config.toml
positions = "rope"
bias = "none"
final_lr_fraction = 0.05
Each number is 128 + 32 x the weight over its row's rms, rounded and kept within 0 to 255. Layers, rows and columns count from 0. Numbers have three digits each. The size before them is the row's rms in percent of the matrix's.

# layer 2 MLP down (transposed), 320x128, rms 0.0839, rows 249-285, columns 0-127
120:094153103164144160083107152160137126090156071140176225137153141077089125133176139086081156136128095089067145177173125133078085100110083133131114105167130123095121130149147137096142145088142130164143139161122101084141154173139133120164085111106162140119139088105109062150138214189098142118084181129141082103121117155165125147133124162168143181174143114136139170138069098176139167079099
120:152143160099162101160076123109093115159151164116151126099104110116187125090062100119117083092104151111143134090136121123108114128114170145121184053143119148155146117170142149182189121099140100185141130100103143123117098173104125080101194200141121144098112139075084165083174164134130145132055159095122087116197120137173109130136082130147153099133153144068113199107124135136066145194131
033:151100175077110164131122155138059132113096162151072104113114162129171166162146076145116127113074098086110119104126135096127119144196177142156118121091075133144096200095143187121133076168169141167119127136128084143176097107096108072107108128119125121113158121169059078180127186177102133143129103105113044102130187123109089130123119091159094157123115174089116148126172165109157117089168
053:082071160151162117135132136145165058139112100112086087147160133176127113118192102143151168115174113109166146110136114153102061115094156151141187184126128112053145070162118080148128124140139107147121109106072095159096082097122175140179091141172097184134136122121177138150132176124114097104172107195148079168084083104118121124134072081100170140108116158146153177143095091170111142163110
131:135056098132144217094112161054128098161162147193082139107097136134142125103137144154156140126176143078119118087133148136166124182077132059124110183119170106071101136158062096102122163146115134124147153191100134120095171096117138165096113123144143130137089121149172096100143115148194179167148159075123139098147087190107134168113118125171164111058123149137128152099122116107133160179147
133:094105111134145123171140115124082146167101160095128096136128110121098154073151162178118119135142190178096136168117159144134141113179170217131171125103124112117133148169135122136159101114082156082153123122191110070129108144095126141159086158108163091142102157104100209165123141150139149135203179135125099093198102140113108159136159143210162122126154167164090193088093107176084102142106
031:160113148085150103150141118114151095163124109111131079104085119140171105101119141140149138180121124171117149099150112090124178127155147110078083147165154132189180097097125129142146169179090084104135182095159160220108074113115123135075148139136151089117087123160128111070141132065083179057063161167087157187160093161168117131120134073170097116158151128131101116143124071098104103107114
131:144162126159116106136163106120076139117105134040156055140101112145108197115119105193160149193084129080139109083120151083101163111087131130152157115089085147136126143161101138096121124110141128143146143175104119135084097091097095111116158096133104175038132092132146160147083128142126092106102125153114106180142138080159137155094157095191149159182188139113075062174150081160116110131103
096:113177108150131087118132125104082155140174150183166156133098161101112149188098151154126124147090115158109142085149156109125163115143100148174184175158076188142069119174144139131174054108187129143130137141107107162106121070119143155107152177161073103128055164104122128133093135142138176079110148133107125131110172105140129123143124173137147133139088131114102063196130118141142216213141
100:123111160043161116135149104129148116162136108160099118132118129132160187163074114138069104164104169079156151176058087135108143114075177107094058153111148128181175087134158111075125131155156118136167149157123182125128117183081142125095108115170109142180149157104091181082097172113100118139112065107058130111186140116153159116137111108148160108072101136066124116167138121133095146166127
122:191114153187093150097135123123170130214086144138129122148159178084118144120121134135122162115141095121163079171117103146134155109105170109103149132230159194113098117091095095147116127082156144057158116119179114115200136143136133159141166152140128131101136154108090157151196126149126074112204144098107131114144141142104107164087225152120139139185113148131138116129116141188160145156100
140:133126114168133142118204144147161099105191121155120109220081095102107110115157129131132156082146163077064105162169173130167147107149099087154126114131135132091126151133097121084137156176085185098130101160144111118158119160155139142086126118132051075092128178130087146122138089118145072087157131052185118181096156148071134160151138139106146147123124125136152114109081110126110095041163
090:207101111128156114105166194120114093165148121139162112132115125074094142108099116120129144137106167047087149116123095142105094102123137114090198151119118082136109173151118126109150086168131141137156188130116115160155123169151050111079144177115134129079115197136135095131061141115120101175181109148156223162148157088125123095174163087156149121130144105164098126116118198142125157159182
051:117144114140113116198119179169068098130168150155144141118047135117124098133202157114157163123114123147123123181148114163108112177134173083144101174120178143109056082136106096128100163153142114172114157130127118186104132165185161179050109124107133117121123145114184131108121095127150138125132099113123134118143097085126102124088097153065156111128140148113188156037106190107146058124096
099:121101123169137185166154144136141145069184084057157131123168115099139132145108103178140171135148160125110104132089132107199139141116163148189108191138144096127106155110133154179155155109099098139162105086084077094120080184143153077182053122144070178105133092120160098111093124129160169083118142153147148153099165060102117164109155104122112165145081105149161154159131177071111122142114
109:067153121151159116108105053150113136111145163194143194116090069115122086170105138134161103078158137130081095080173085116107182167140139118111126101136104127078180100106155101160119108123133119121131053136098125117120124081096063104141138153130092133151147134129151101123128048103108149129136175101160072140174112197104121141085166134161094115179151105101105115216115172133121168112095
125:128073116172089126098149104106106158135095143108171108112138176170186219163150099124101170099117127057114180184144130109154151114121144169143144112083124110129118135150110115182130095128118089125171157109049159131106167154144127108172110103097132127066133113106185155146156140109126143181128138112119097126180140166125125102125169126149189114134124091229139097123058103159119130091051
091:091132171163102066112108155077177147172169082111138197104145168147129174164142140157113111124080167097102180095159162143142188120200092142104091118082101119141186105124130158091104144085145072118167115167164157127143078074146125159204135135116112129152154127107107115137168117159123152091144107148160094128145159146072130097069148101136164146144115185182179094182140119124097103150107
145:064174109178167098107068178125136129113202077125124123157108176141164145181125135137115146154089131099112172100104130128140140153127107132165121077088138108114110040099138102184079106082192063141134090122047129175154105130157090107150115105131104141109130135076162084122098110152116147136187140135104086121088105117148132133149118161076181127136140146093095130167089096136159071123072
134:169163183119114173152122090118125107165165098125083117136100165153117116119177126138150051104107077150167094109148075120138136119127092160160162133206121157102154116136127158155105170155132133144069090154142163054105039144090110186151144144139110096121167122120139102174127140065078118102082138149092165132139134190139120087172159102130182055154130168121114172100136085095134150132156
108:115070184100164133151097114112085122148116136117099104095081118183199193142099116118084158078108136158160115155133122156142101126105112075142134128130166158164115137129171173174067108149081114206130131130055158132104053111129133136150136151132170154156093145156105166126158132115126108160135093177113142168158093096102142113134065226172121136119075127118120134135182107171192125141109
031:152136096109154105069126179173202125107132140092113169188100113147103080128161095066161097164137135160159132167143159123106111121111115135134117162151127168137087120090120093140127122114142106133150110082104088109138042070109108141173180131084146108166090133159127106108116175117096082105160069111076115143168132110153044171180130124129116151127196137121162088110076049151150145128092
042:100167126106137092141179151116121106115117129084116120080164160109135110028168166138057144102089124116104094175133105164111174118084113129132118144130168124101069119121132090106125135069111126084091090154147174077145051120130101105181160137146107069095171083123078145113144108077128134062097160164151139129168166128071112115064098134123133105094119127189109133119135157116145077135062
114:112130143112101128108147178101061107151127165112130128143114124124160067107103105120134101084073106192122100171144102153179109120132152066131068152111154149111131147064129129177165164092148068162105153123109092195127122146197119094106151119136103113159158139136148117097157085160153165131106112067154095094118079093137158165130125164163163032082090110168100100069167133158114089095154
105:205094119145125177139112144186134121127125128069142112197077123102154135142111145171094164131139132110131139152098102119115144172180133132184143154144098102176092116129109125153145137155190074093091079135193177123098169132115115063136126111126161105113100145086151126074101082202083121142133100134117167101123170120128138150150147158102102128168141060145041108178102086194116123094098
119:129143144181078092145115137083096128128095110167098175131167118106195127148155114127127124130124158141147142143126178097133128140122133112124132133150097106164171168097128160154108145112088119194151106179141088110125061093124096136151167157184118122093096196120094148170104114118141140072075097189093092078088137165095116060061170078170151163108127209152119130187144085150170156122159
102:157184120094128169137068158115092199161090161171148127159089168101135108172189089144133085123124120117079185197138068140127126151083130061084038152133166079095187165144189112166108138101154124149134169089081126125116125111085131142121107142129127155129132154138159158109146103081080179119167106129118155160106111082174158160141095136148124061124142120159113148126142094113153126153112
115:109144117044152127133103145093120137138136081130153155124149158114104138162132085103178107155121162113129131137137147134058172082080166134138118103128103101179167109118160170182128146162192184138189137120087160124113146108106083098142123101164113201203122155136133115085087124106112089157120138165030099151113083089140118114145088138162170120159103137110144084081211112149141160100161
137:061155142136103155083151076044133132080115052081136074101138116119128131140137111081151150106110060120149126102138091089090118087144165073100133122130151100142063125145076122096131158132092105109138120157157107102079146159158050078110143105134154099088085104126123104144164179144107132083100126103129095127123154091092110105170132147110131156105107107185065168118146093121065055149112
081:148121110094111110119144139167166134141170141156097137060061109177059133109067132105097063197112132197139150113132103133195140120185136155157069135089161091122097121106124124127077125048146134179089186104153094098139115173096126114116089096100088141172136094071153126160106091128147145115152141056121151142079140153141142131178136150149118151149144126117113138096102151137188094155166
087:090124094123170233090122118164162125171118091130205163130096097078136123125097156125091124140134149156105129078161125126074196156138125136145116100185145131099086084149137154147153137136085142082096129121141138113059154187171126096152160153126171102143170137113146109164152139150118097124117157085193127114127115121151102196107107124091012105159164173116163128122095153111151130153106
114:164132091157113124124183116092174140121178113098051133188121130034178087136127109113170066128117121147116118131122136117108099105158115103112086026141198096127145130119151123146101157161142145109176119131144110122134143149164125099133124131104191166104118128169162099126092179158134103132163126148078103168208181144104129092134106100113123089154108175158126118067146078155138081127190
168:141153110119132158086179102122071176126140136119099180147172127065141127155147127041137131094120218120177096129145170121140178139182173143170144122150127111134048153156135121123151053119103090139179100109116156076126149085102157127123115151123166134083085203088098112169149080174101118120075103178113145140137121177121093137113092090148141133145104158119162093099121124138093153093174
096:163094065171079103147152154108162162178080168123107085120092124163063113084165138077108155093127221106095183137125062076115131112154149070152106076160111149144172121110111134135108154142143153148139126088124124132131115120189145127129085075142108128140120105076156111162133103040158135144129162128121144090196121126163139119156157142097125105144163151158110098190140164165133167080171
068:087168118148061167144110139129189111123151024094115133132142145203152182113142101165144108147118147119126157123107135109152138097136133175188136104085130133201107134113151095158127098099031115108119153115146153100114165102122126120125170131097095169167127145115142123086137116161116079157138128155194128089032169153136096095106103151104121196124123119129168194132113142117103170123178
095:117146170045134149094115133138078098117141114154173190079162135170109117107100094142084167151149137127165089146126104194068093119157064073140124144113149093151084123050099164106096105100119127158123083068146116144139107137137117134127090103134127074087101099154166174109133148175158111098109126115147127146210204156111160110126155143122162090145190147134086096112079166078130112148112
099:131154092094135121115159176115146117114155144136143089180139086142134092115135124122079137145125062187118125127092185133167120145121091186155206108127135147120160091085097128078159147157136105167096080120069106127108101112115156098141118117189121130155139120132107127097127102195132104056115149101141194119095103162142162135105074162020105130092139073141116100092036144097109101115135
# layer 2 MLP gate, 320x128, rms 0.088, rows 250-285, columns 0-127
119:139080100170136125084116163123113125198099103148062149091129086116087103108154126113174200187170114101124119112107100092080118075173138112175103161095076112114139123107177134087122075118102105082137153210212116112101154124147148100103123080101122120065146131126153113100082168114161180126165123161102160135063136080110123115110154116162128157099103098139177113163105121166146152165159
037:136101121155104158112125157120141125116118163134107130075204089133161149118152155157131140096112104168110107110163140174145120149143111150103187076145112150062121106111095132123133124146053136182162085127106145137011136126113147070138092156126156079062117157121144156024181107100111088127065066139098111144105096121128106109195101104136111096139151113132082069106135154146110134141134
048:180145134080113126132108063148173179119137102167162176089219112104170174098141131124184124110105149132127148145108136148094163105128145126114077149132164144118134096147159179191132188148106159173168122188155154112139167147113162179112127138180126090165171125118144122079130099100154082218102135140131150123103079123077126162122052166169090124140158167103125136147169161133094125139085
128:095177138096105101156112112195091167085075122119162071145142133060132147160116120120073111100124113158114100108147127109102097133166149135124152067139084159145189121128207109097115143153141160093137115060125142135183094136141119128163096154104144126082128143121088151156144097155078071163077086202114091125154168118201094108164146127082089158175123113107100121181146138148137116059115
145:127133097113133080125096113099151115159109177117114117103183225129125121081121129162151076218130228177147116113096124132097143125175174161106155107064136116106103136139134073153159113068123128135213071130150087153123147160143155144150115094128128110143144159120129157169070149121146122123194118123118097092141106089153074138141126105148164159157113162177100124115146105102120090186085
034:180112099079177106148107177128133197122103161121076103112116165067154119175131098103109097165117084150124168131161136147204139120151135097142184133188129141167146132106127156127134139194109079094142154110148128198183120150114100131139111177002113122139092130157144120079106144112179124134114165132121140183095197103118113118111120139151098139096129081151107180117136122116178081114131
132:123144152096121130099069117156178093155105065197163181112137081137155090130128133136176140167136138146106140166171163122067124151111144101123135104063111139155255131119207126153121078086103122096148169145141139110095131163129153124128145122139160094159121158149114099153144119126101127201151145101103082114137142142120113145208119160064130098101116122141210129133118163129164147111163
092:132133149104130139129112034139132133156131099119114103127125200087162129143135128152164131142158142120152119175169144146062103113108162061119102127023140122101139081138110057095141144137040116107132112150145164133146120131130134140145160131157155172193112188168108078152089110162074086143156071095165137152152126116145160082126180129149124118107140105106150167109150100155135087036135
111:149124151058126137113159154135099171105134123098161082167161175131135173137065092099090105141102159085150125190138076098127175144130126101127101174181128142163147125135166132035128138197080094148157138143063158099098091167082141151127133134170100128170101151164165164127132141112137079082171072125126124072137137135132116111132099104132113170064109117058129185100138154101123133067140
141:177145147104102104113184124093132091138089116125135087150099117077167122123120156157136044146161080096085125104163178138122117183131077153105099100099084158145204153138163169055080165158095168146107136143099191092129163092147138154170098094133179125066067133138159114138119142114066126143098103105187083116133131134079162090127115109112117134110117111098141148170069136086100087132143
151:095129098158075145108167097139184128143110129188156084087135111125142121140126101134108162101144137133118110148145133129134127150145086099116139113133109150068125141096089113082152145131077158189197050190154079130084154153158179121144106123172184179089134176080127130138158145174114117131088135112112053143105058050137138116190172116131137118132178140176117071125131159091113188118106
086:148113103146170136087124120061153095160120103164060139116121122120148146126172139130092120147130187150094100170115138118109093121128117190076234099146156100081172118108135160103091144101121106094135123062142149131125128167133114054098119140117128123074117182153177103177134142140034123156077128167114173133125186115107161130126198123122116116089164056130113125137120186121134177123138
054:160146127120151132178153060132133177188090127136114124141118172124144144133152056141077121108094126119130126184110144052163108114110158098117132136162142136138146176143148136184132083116166071150163148154121149150171139142117139135099106113179145168217128134099200092111164094100127082186141130103137182092144096186165102136123061132166104151053161170169141132145162132115117082094160
109:118144179117126122161061104127165132113166166046158113141133162155137127146104067107091133119125132171125122077017063112167153107086166126135166160123147076169096117115146073153103138114163160188147105087128093129133132116146146140169097100123117157115126100131051151136110128129156175070104125131097085105131118118100118125059137139176125122159140158151140147117142139143118098192029
095:098158153140089176104090114149113120226134136188146186181099156138109047119142115119141079128164152151131082120199102127110186107130114124163133136132115115150130120172168102169146082102150130099100148176154090147140153096155110118184154160172106134132132151154069128097127110147171147135172122108155065166057124173089115110187111095110174180160097124177137111131142175144133122123183
131:166094127132132158156113086174192065153228153118167107142143125126067121136096137107105073163103157131142162133154082084117139078166119159094103114086127088122110115143133099173089189071169136154114137121159058165161135106139137123121127137136106209183169150106102089102075112101160151125193121111158152108110187098125092133139156112126163156137090147126114129168145136140133110210116
090:123149065124134131102087142167177164086148130219149060077057094115127134096107115136125151127153164160082146075169116192088181142182110132159169145156121083107142132109187119156128097173093148140098160165118170105031089144162116134119122125095154157114079115155126091141178098116079152125136122131159141078120109165164092087175135100117142121109125113111075117139115144103132112072127
136:113119092131108178107126120139130129096084104185157085151120088079149110160112156144102136120154139183099176136123118147175123184172049154169154134125152086051147073101122124113125149163113078127140112132104152107115095116113132120184137158131162105107044124103170117164143080167097041097183157146128111085120163105107108120200067115104133084118131112108120135123147142089135067082077
148:115190105105127161164146147169149096103181104097171051106109109127014171112139116122128105126138064127128098082162117150121129113174129104102152163128122102089167114178113106094123166135110129124068072135112126177109075153121093096169140156164062136108154177170121125157108116102150173119132111157123153130126171100095083080096171090123159115157156139100057178158171091130138153165138
107:105119152093106129141107150118169138217164096136152155113119133115177150078122141147137122181068132106136118163212114086141103111124116063078101144103131126211111132156140124152143119089130153124157184101129132104145095108087140115143224109133127177132141163149118074093113196127124130137148113137198161152098083151110159148159147207161134119051079112128123122094176138150161160117146
031:160144109183080150138136120144147186123109149187103125087094155124091143133086044100213122148169173146145156144117102148139141110123150080116199188089126117191126137149132097166195137134102129188098092153152108204122144148161113197133145105133135129154124157143127130121098133154139132190167141161169146128113098111124105116122114114118137115177158160160103171227127124178161085110116
046:125095119210170123096090089105078118100154140163114127159185171036169085136119102157196141087137133106109150134174137122136146109109092147113190153105122147132132173184126141112099189150112134106123113157132152102057115148136150185135155136157140102128096170151136177065115151144118130184106197084116111161076102104142121125115142123113120124147167097091141133062058129177082137090121
123:083107186123084158086124140167086081135157117154171099131150127134172062113096132126083108070089152143112122139089173176160125118129089165154159149123146151135146196109124184094168138176087085125124144193145123108093162155171124047157093115095107124166086153099143183142125116071133162122141107100113103130050101104148171111176124162115138098173165095161155137074163168111128088119130
095:051162126174105103125148110101193106141135134181144140126150111082096152108117155142168104156140132110120126114157177125099122101066132081082115081090122124134141151162087084150129068088118170155148062106057078170143124083114125140178131139181131139204173091137078158171160149139136117120079130081090059137154127147115125130132114127114180160149081165094136097101154125083143177176095
113:118099110109133128129127179139124143119074159139084086122105112105148098138154124113081151124110102127096135137154116175130100128128117133181221140151130114114170139137156121109129145181064126082047175138123125104095119170132115169113145160085194102148059131150119140151099114175101226156151110128118134195194172113100129127141139081075153075161168066127151186102106189115133135133100
105:027105146164070110100095108152163088131162119119196162101151125136134147113047098115165094123124154109119108172110221124146144103167094156138175171099168151104113144149133121136121069133109078085148061163138104106120153174148136063113131152143090163108123158124154115179138103118127099036138141109138110081122144148104142109100134109098185127129150136121123086129088196110165115159104
105:142084041162124117095075036165178117149147134155132115106106095131129089083083105152129139166171155122133079147156120066105100065136112136118143150077130108117084156161128069159109113066100113129102098182173067126151146118224160148108142108108122122096138131182144127160111131131103141133139120087159094088107123128101104135155136157108170100082144124142080125154134070167092080114175
124:146174163184162116157211104092082130083108089073126088090159127073111163188139155115115146140095158124181137120096120106175139145112188119104090139146120096141062071150094148090128177099134124152122117101148091154121123174132055110100132103136134094143098082145185064121121173153136162150107138165096134126116149077106104133106188174133086167158104130194076145143135114155144114149169
090:154070069187148092149096103095136190186125143148112058148102143125097128171097123113149124126124123144117175148197115202102080078151190132141097165044122132141116125125128100135119130103101154145141157143163096178146106145120130134147127103026141149129105118116077140114098113134126126167161108122173121099104165092167155110076176151133103113162178173119079126181148110183104088097143
087:120150083113143079132112160091135157083134107113088052043110130110147150133111155160071155083148105110141093152129100127161111100194110107133144111129118108123163128117135189121078063130133163112163119124080136094180109094085121155114113111197160098059106123130157186082146083115123158113079080179115131101108151152129143095128171149151131143094050101113088150137215116125094160149133
107:116079111120150120148120109104226147114152103109133152120193098093088148096111070126168129102144119087082134120165165099115094132135117120089108084107149094114161094161114147114088148119073138125166080153126137100097129121196142097177128154101159139097095182104163150108139151169133100106182056131108165153166200130170124132105124142051108141184127110128051125126114126156074065178138
169:147134097108098138129074129125194048160161098125214072108084133182101117119117109169114086131162051131097097158179101163121105111103139114132134153083145134074188108154123132150146172149064184134105125148111096139102118138152093175163176165174100179156126113158138102128080135118107133137183139092134077117116119074164139097179093134138151154091141129146088176123135126167165097158088
094:155129085111180099159164162111079163121104114123101135161134131132116145121080133106072163085110143078158073137147119089175111160155154101122110100151114160147162110158149160070158190114150153137116123125128106092151171094118136150124134100105142160071162078103158118210069121122104084134097117072130151108151087097079173165109160108130165160179143213122143118211155125091088182093125
064:158078107116188123129149147121138125109128226098098097147109086071153141110127129120084145136082088127092170134146137168158176141143111158092059124185102081117102160126089127099190162135155137177161130110088143191127089171134141142096132120084161062099130078160160114077106095107110147141100090136124162214130123128111116116099122108172094118207148129110119093123142160108119065104089
100:140135084063164136124147065134114140080154124132150141029111100140116129107107101143107120162099130142145097143149096100104133152112076071072093125134095103148127087074144160125142103129120178115152117141101111122127092196144118152169136105106099115051106140151158225117112166133153102139138158117129109184174120126128175130208180164114111181126180117124093164157116176071091108175109
097:111093093153109169174078110129099167112137150100097094157118122111145183151064105108145169129136133111098165110077189198145111156133151123085118147136111136138193127153146070156155119177171143112067172152138162149130094132152108128084099099108148138142120080086079111063159137097118156156130119187161112109167101096188132136035155113144145099113153104121092141200102119195106131140174
# layer 2 MLP up, 320x128, rms 0.0857, rows 250-285, columns 0-127
134:174114087098068124162164114070097105090101120209106101066145183105116117094109124147118096108127148149130134095142141100185099232135151108135150107116132146144185190175127168150135152104130141102113177047091140132121116128162125141182188180108148117175092104124078197142174084139121126126129123085130131133138147154154159168114089123070093101159137110120124102160147152104106102083147
044:097144105083168131107176189091069101109107155138061144185072163099128143137088166126143105130212153165143128121075173153163087152119106177146148075110145119085114119112080097097139135120057151161115072194049108137082150137119131114128145147098125070099111101110125115139147121152140088093077072106102092179124115081133112139141122127073106135152131130136112148119145189130140166175101
055:113151098105072130144075055107206149120133122181169205112175095161158148100135183156152164106093106136127138137192110157111137134161140130136062139088129156132138131129148147145131106077119143115137178127173183075144134119110133110146182135204134094168139195125107150136160096089164118102189114135152164114123109129091134134162095119153091103124130185102161120158209175130068145112120
127:167095134143152181101134128072161124156188130164099161099155132126095118092142152151198159116163147092125103142131184161170138141102115109127106191113146123097080116125036125131122137107128108111125145187107151149090151149159151196132162127182109143169102147171204102125130132123147168058197137067143179135122125138088138158113096145162166096042147159157145123109077106093134122162140
137:113112126115136072144087115136129126137090146141102125090167208131139105101113188173148112191111217140131122107164136138156117124151182147110137116073144145163130151152168066157136075079104136117243125090157098124124161150111166151147114094128135108143117137083111166165068128135114145131197125136121122069184107092128074146152139096175176132137095183184125136124153096108098107162113
038:174107138175094108105109084131135143208098167133130160157070196089129126168117124139169118194093186107136160130084144048118143096097117126129169142101121102072113202118149113089123157107140107126160122169167064202097120148132096184132175090109135125196141103183109090084118155106111133128153139080147106159091086125180102143156142107111176126108121147181140091132100131145147130130148
142:093096102147137122143166132125134195164106114127138117120134164174033150123119123163129149098064109105102112090101124130139157088164179155157123144084116132192124108099100153074090163176141159132106146089153131121119080070117117128135170187162122139064149072109143128102134106118128148095110107107131169200157100087139170181111185171126185096131164087108079092190173148167113140155152
091:134145117168133129144120190097063105083114150097100165141180071138128144104144150102069144131055103143134126110072132105196129174127078165129153121218116159160109151125126212157144094119180121163115176112113124086121154094133128123107106116145097113088148109092147105094172154105183160106122178181092169159106130149092092152089063128122141138189091137143132100152112157107119154183097
113:110104138131145083149127135162169073205173157057110136127091135153161128108098124165182153127193099130142118121067121130181115086122159118100109104080128090066107150097057088135137150072164127141185028147141076158121153132094121152083111099131127175089173127095089092153121146124124144144131099147127112129130127101139121111081167145128154148097127102163096075129093111147157109208169
139:183143139096124092143168138082121116125107109132113096159103132091134115124117144165108050175157093080093140144151147117125122184097099091112087124056084118164200180156176147070056172138133174150106165118122169110118160083151113156154084083121155130109055118134152093110117125101095125135103106113207100135131142113110159063114121121107118153111109103117146167167056120115080089139185
158:126126125090179164125048134158149175174172131065169154154094141126161121130123147119108214111047112125140123149089124081188099079143137167116064155172116110132099115137116168139144135070148108085069143159162109100155123165168159110116101084112120157136200121135125102121157138092171192131136137104141166132177156131119130141074147109138147119077119169086119139140089051141097144087134
091:148136113135176142139166154129076099130161138117111161118095115137105162167127110117064182090131128079128134149039142160118105092145134196119152117217107110125116159139089215103121137116126115133124081060142116123131097162111090032134116138099129126102155155143150125165106163141144168127101077185091213218135106120106154146098151134140140112118114106127098116194077149142137129120129
062:165133143079182088160123165135175157176088125143096070044099130044180137145133139146101133087182125169107137131148098135155149197136188138129091108202129099100169107088123082116147131139153119151116128130197143133099128156074119120095129112115164156124118141103132076142083068120102119174082182126141128178133118118113142147163159145127107151088091108134117121209190130100138165103123
103:221112141088145123176105164163186095136123147111084063153112137140081119190163145094052114114123120090166178091111102087155135117140086095123107150125096127119118158119135118120133129145093151128078119140163125148194128152062122166133095131088153128189091123096111104130108102140151124103193105184143140180102209140173106142096173166110119145089168170162094071156086116151104128123146
098:179095138133170098142119131092139141025107132054110077078124109104172189116134143148108164122065104108125157145044164096151105149120152137099119129120144171152109161078102142102121174140112131147148101109128176089107110167118165131128106080074162109146114096112161145091129131137085113144097129130103182027185182090157127138087137141140078082079143134092118142114095104119115136121081
130:092098145149110128094106089107142151133126162152099144176076150085099147061106098075126067125119192135108153115148073116079114070135093128138091135089191132137121141132120101189085105088147011153157164117164169159154111111147154071126141071073100150126139105126113117094117178130159162151177106119138102133160163080115107134121147167109116069106156139179183120116140150109140159155093
104:213078203106147127143124138170155159114116168103157116115057141144171134111096127102133115146146112080152107147157134191131074115085166106093149164171139136164089139152104122137125064121127170072060136106210124161183157110165130177065128098121128126126141157133195123114108156105088180173131133150150124111109128154123129164146184164151172123135170142110087147122149156132119202120170
144:145111159094130095143170136155134085194115196122133164093193148172068144105092138123099125111131103095159089140112151099102122095123172112107061115181114190154159192144148137069140141135110187121130112120118144101135166128123155072066115111160111102139177124120081124139143177129177147171065145089111149163163105137123184160117160129171108127165113072178144112115133066120116184183153
162:146146193134132152135124087124156128125180140099134103131064110127095121111171113151158119093115096112162104102098041119129034186127080148155143114176126122098183136166176157162079153132137169126077130152112150108140078202114082111177124142173056144157193118097115097118148154067113138164112112090120147113132136150099120053141127135155189110185119136132095124135170132097099111123153
112:126134131130176115136161142158175124176127119108186134144093162121203162106127142130133112148081103114134111202201129121167167104106144103081032154066128144190151121133119109173161157062139141160165154115174128109143121118105145089145137114127138168125156111090099061136105156112148111116124108144166183184069116125136128135162137212198131120068091121123105127134160164171149168122143
033:134161079156093113128123107108114168162108102201072136076132125132111141098093116155221142121118179139147166127121102159115191092159062105135174155123090138173134139171142150155143072138120115110108155103150143172114131127150125141091154119049123128126107144158169182094166199109170150188135096148144188132093072167140154116139069086126140083143117121127147157153097071152155110075095
044:160091080163101164123083111101044123066151139136153125096183084083130115122088107127135137101150129108110156124146155133086143137116089150125181133146117128124134128169166181101130206185081137123104123140137110122091132135130166191168137132134131098162056159166074201085120114139109132105144167083112122113057186098110127099111189103136128099087097078103153159087104152155066139109091
127:172146189136134156133145117161181135074170118119103206105151151132064175118099115113169129167186172106147154087057127093078139156124119135094164102150125074171095109159107152118111099149122134096163077108174148050117167095109151142106086110130092166056144144148155084126118183053135124128131122124112168171141107170099141157131110096130154166182132148112140142154086135078162168138137
098:155117127063178146130063141130098093103135127116107126162066185147181117138106184125122161098157133164147114141129081156157145127209119154178133171131137088197138134111183149125090088120160127115088176146161166092076133145142171135090154146021117122106119170121162136093126083113102131159174156127166155137128143130118156122134108101112116095133158063121092143136082113205116091069120
108:148104115088121120127103164141159138124080165132102089123083150088141094132131138127063150150117113132110123133165101138107120135137115128183215138147126106093167125140177130082136117183086142082049178157107113094094125180140115164110103165126195106155058101156105126138109114170102215141151121139111117155171175104092115143143125106079147085135183080141158219088117170127128168100089
098:185108137113158140110131147105108069101140173047127131118184089128158158084169115125126152028132119159114134138086110118115133200123148151101076105183118081123118143105082200068088234130112145153174101111111144103113135123105158086159110146128144122131156086110150126096149077126135144122110123157069131105114087093124127146127086144162093139139167135072137157074140097072131115148089
114:142170205117144131152178204101065156111124103120110164151129138156133168129147154092111138067049137133112185095094110216109141165141136105117097123178127154150153095124158185112158112198146146146136181084088181130125107158033093125165114146158132130132116124080120125102160151116142125101124114172122147129155130156142176121091137076160089129154115089132168141131133180085168151133084
122:153174161180168115160204100101073139078103092058099092099117106082127158174131118125071164122090132127200146122117139110166126146115180108104102136151122099143063069174092158091146158108115112135112113117144091124118126164127051110094113110126138082145106078151183082099102168145132163111113123140102143123132169064106115122081181160128101155148108133189057147133129110165139117130181
083:117132114190103096181119162067081141078107157165111115138155116034109141161117162113189171135100118108115124118156126120134148126100206089156139144113109148157115132123097128100097113105093104125121121067132113112161104140126156141153142150150168109181113164123164204154176075173122088130128077132117148138150134136144054116091140126158126172174080084101042139090100074147094083084138
084:159102098112118156106101113115103114213149131195174208175118131117097116105117130084207142142098133108115151108115100114097209154128106178161139149154126143184092129206126087125141124116074105092142172173157113149126145102131143147151168138089106140160134132168103085120115192138110130160176145094184122169104116143108119118147122129112108086204181135131172151168082172175173134106133
116:105151128119153119144144152116174121085148118095147107141180156108088180076106118134130119053192125059075093134162131090140105134143151110091088086134158079116164091153088161108119153108070126154146084110080165107118117149140148124160104166112148172066109202109133129129169102165121103144144095143082167155159166137168122144077114124113095143206116149135051113127070094153085095180150
164:088129119118182121122144109125076196093080160121108164175154110071191143107131149084117151091126152138102143122120170149131173175175151151137128109203121134171096136108154184128112079137127107133153114140091124117106141120109160049101119133085191073032119148095125132139207105194159151122086112119119139110188126152099128160136138104093094108181145103104148085096140162104100169110115
095:154108069140179097158174156140096161114096102159109098143110167133084153142082111102019176067107161100126111150148133101147118158137165142124097094144130123142158094170126154046138176165157116132077141128098114123180140118121116169156129123131138113121132101105170090200102110132093113107106141094119145175171079104124144174089160132072148171121140195121110093178092092062080118109141
061:155070144157181176128116187093100132064122181052096103052131065140135109129123164116069142075135114134126109085129120152105181152118185137105138099199126112069116158114138137086127177163163094160132112142106120124173149121135132127160141140138161081092160091106151145085157143104126200148084137136091091165171111130073163138129124105125103139185099107127163125129169087113130100156064
102:132122154168131133132120114151129115087148100067163146179070149093094155118088054073177092165141136123154123142187075106127174128133121064079091155058157128154098131144131104128096205119163116129159075167133074196167127142136086172139099135094047155135124091158106105124062143123133128127141173108157099130122137089104105082112148152152189116133127076108103080121092094125142135131111
102:117115111171125117206133132090092135092072142121109077082193165129177173196067117128138173100148109150153102104121152079140145159113206086105111103137112166139109141127123072145079144144145117213108107105113121189150149110104139174141111116093099089194098151122134149116097104124177125191086168174113121151162145105169101125088127120152148130162146163141106151177087116103079166131161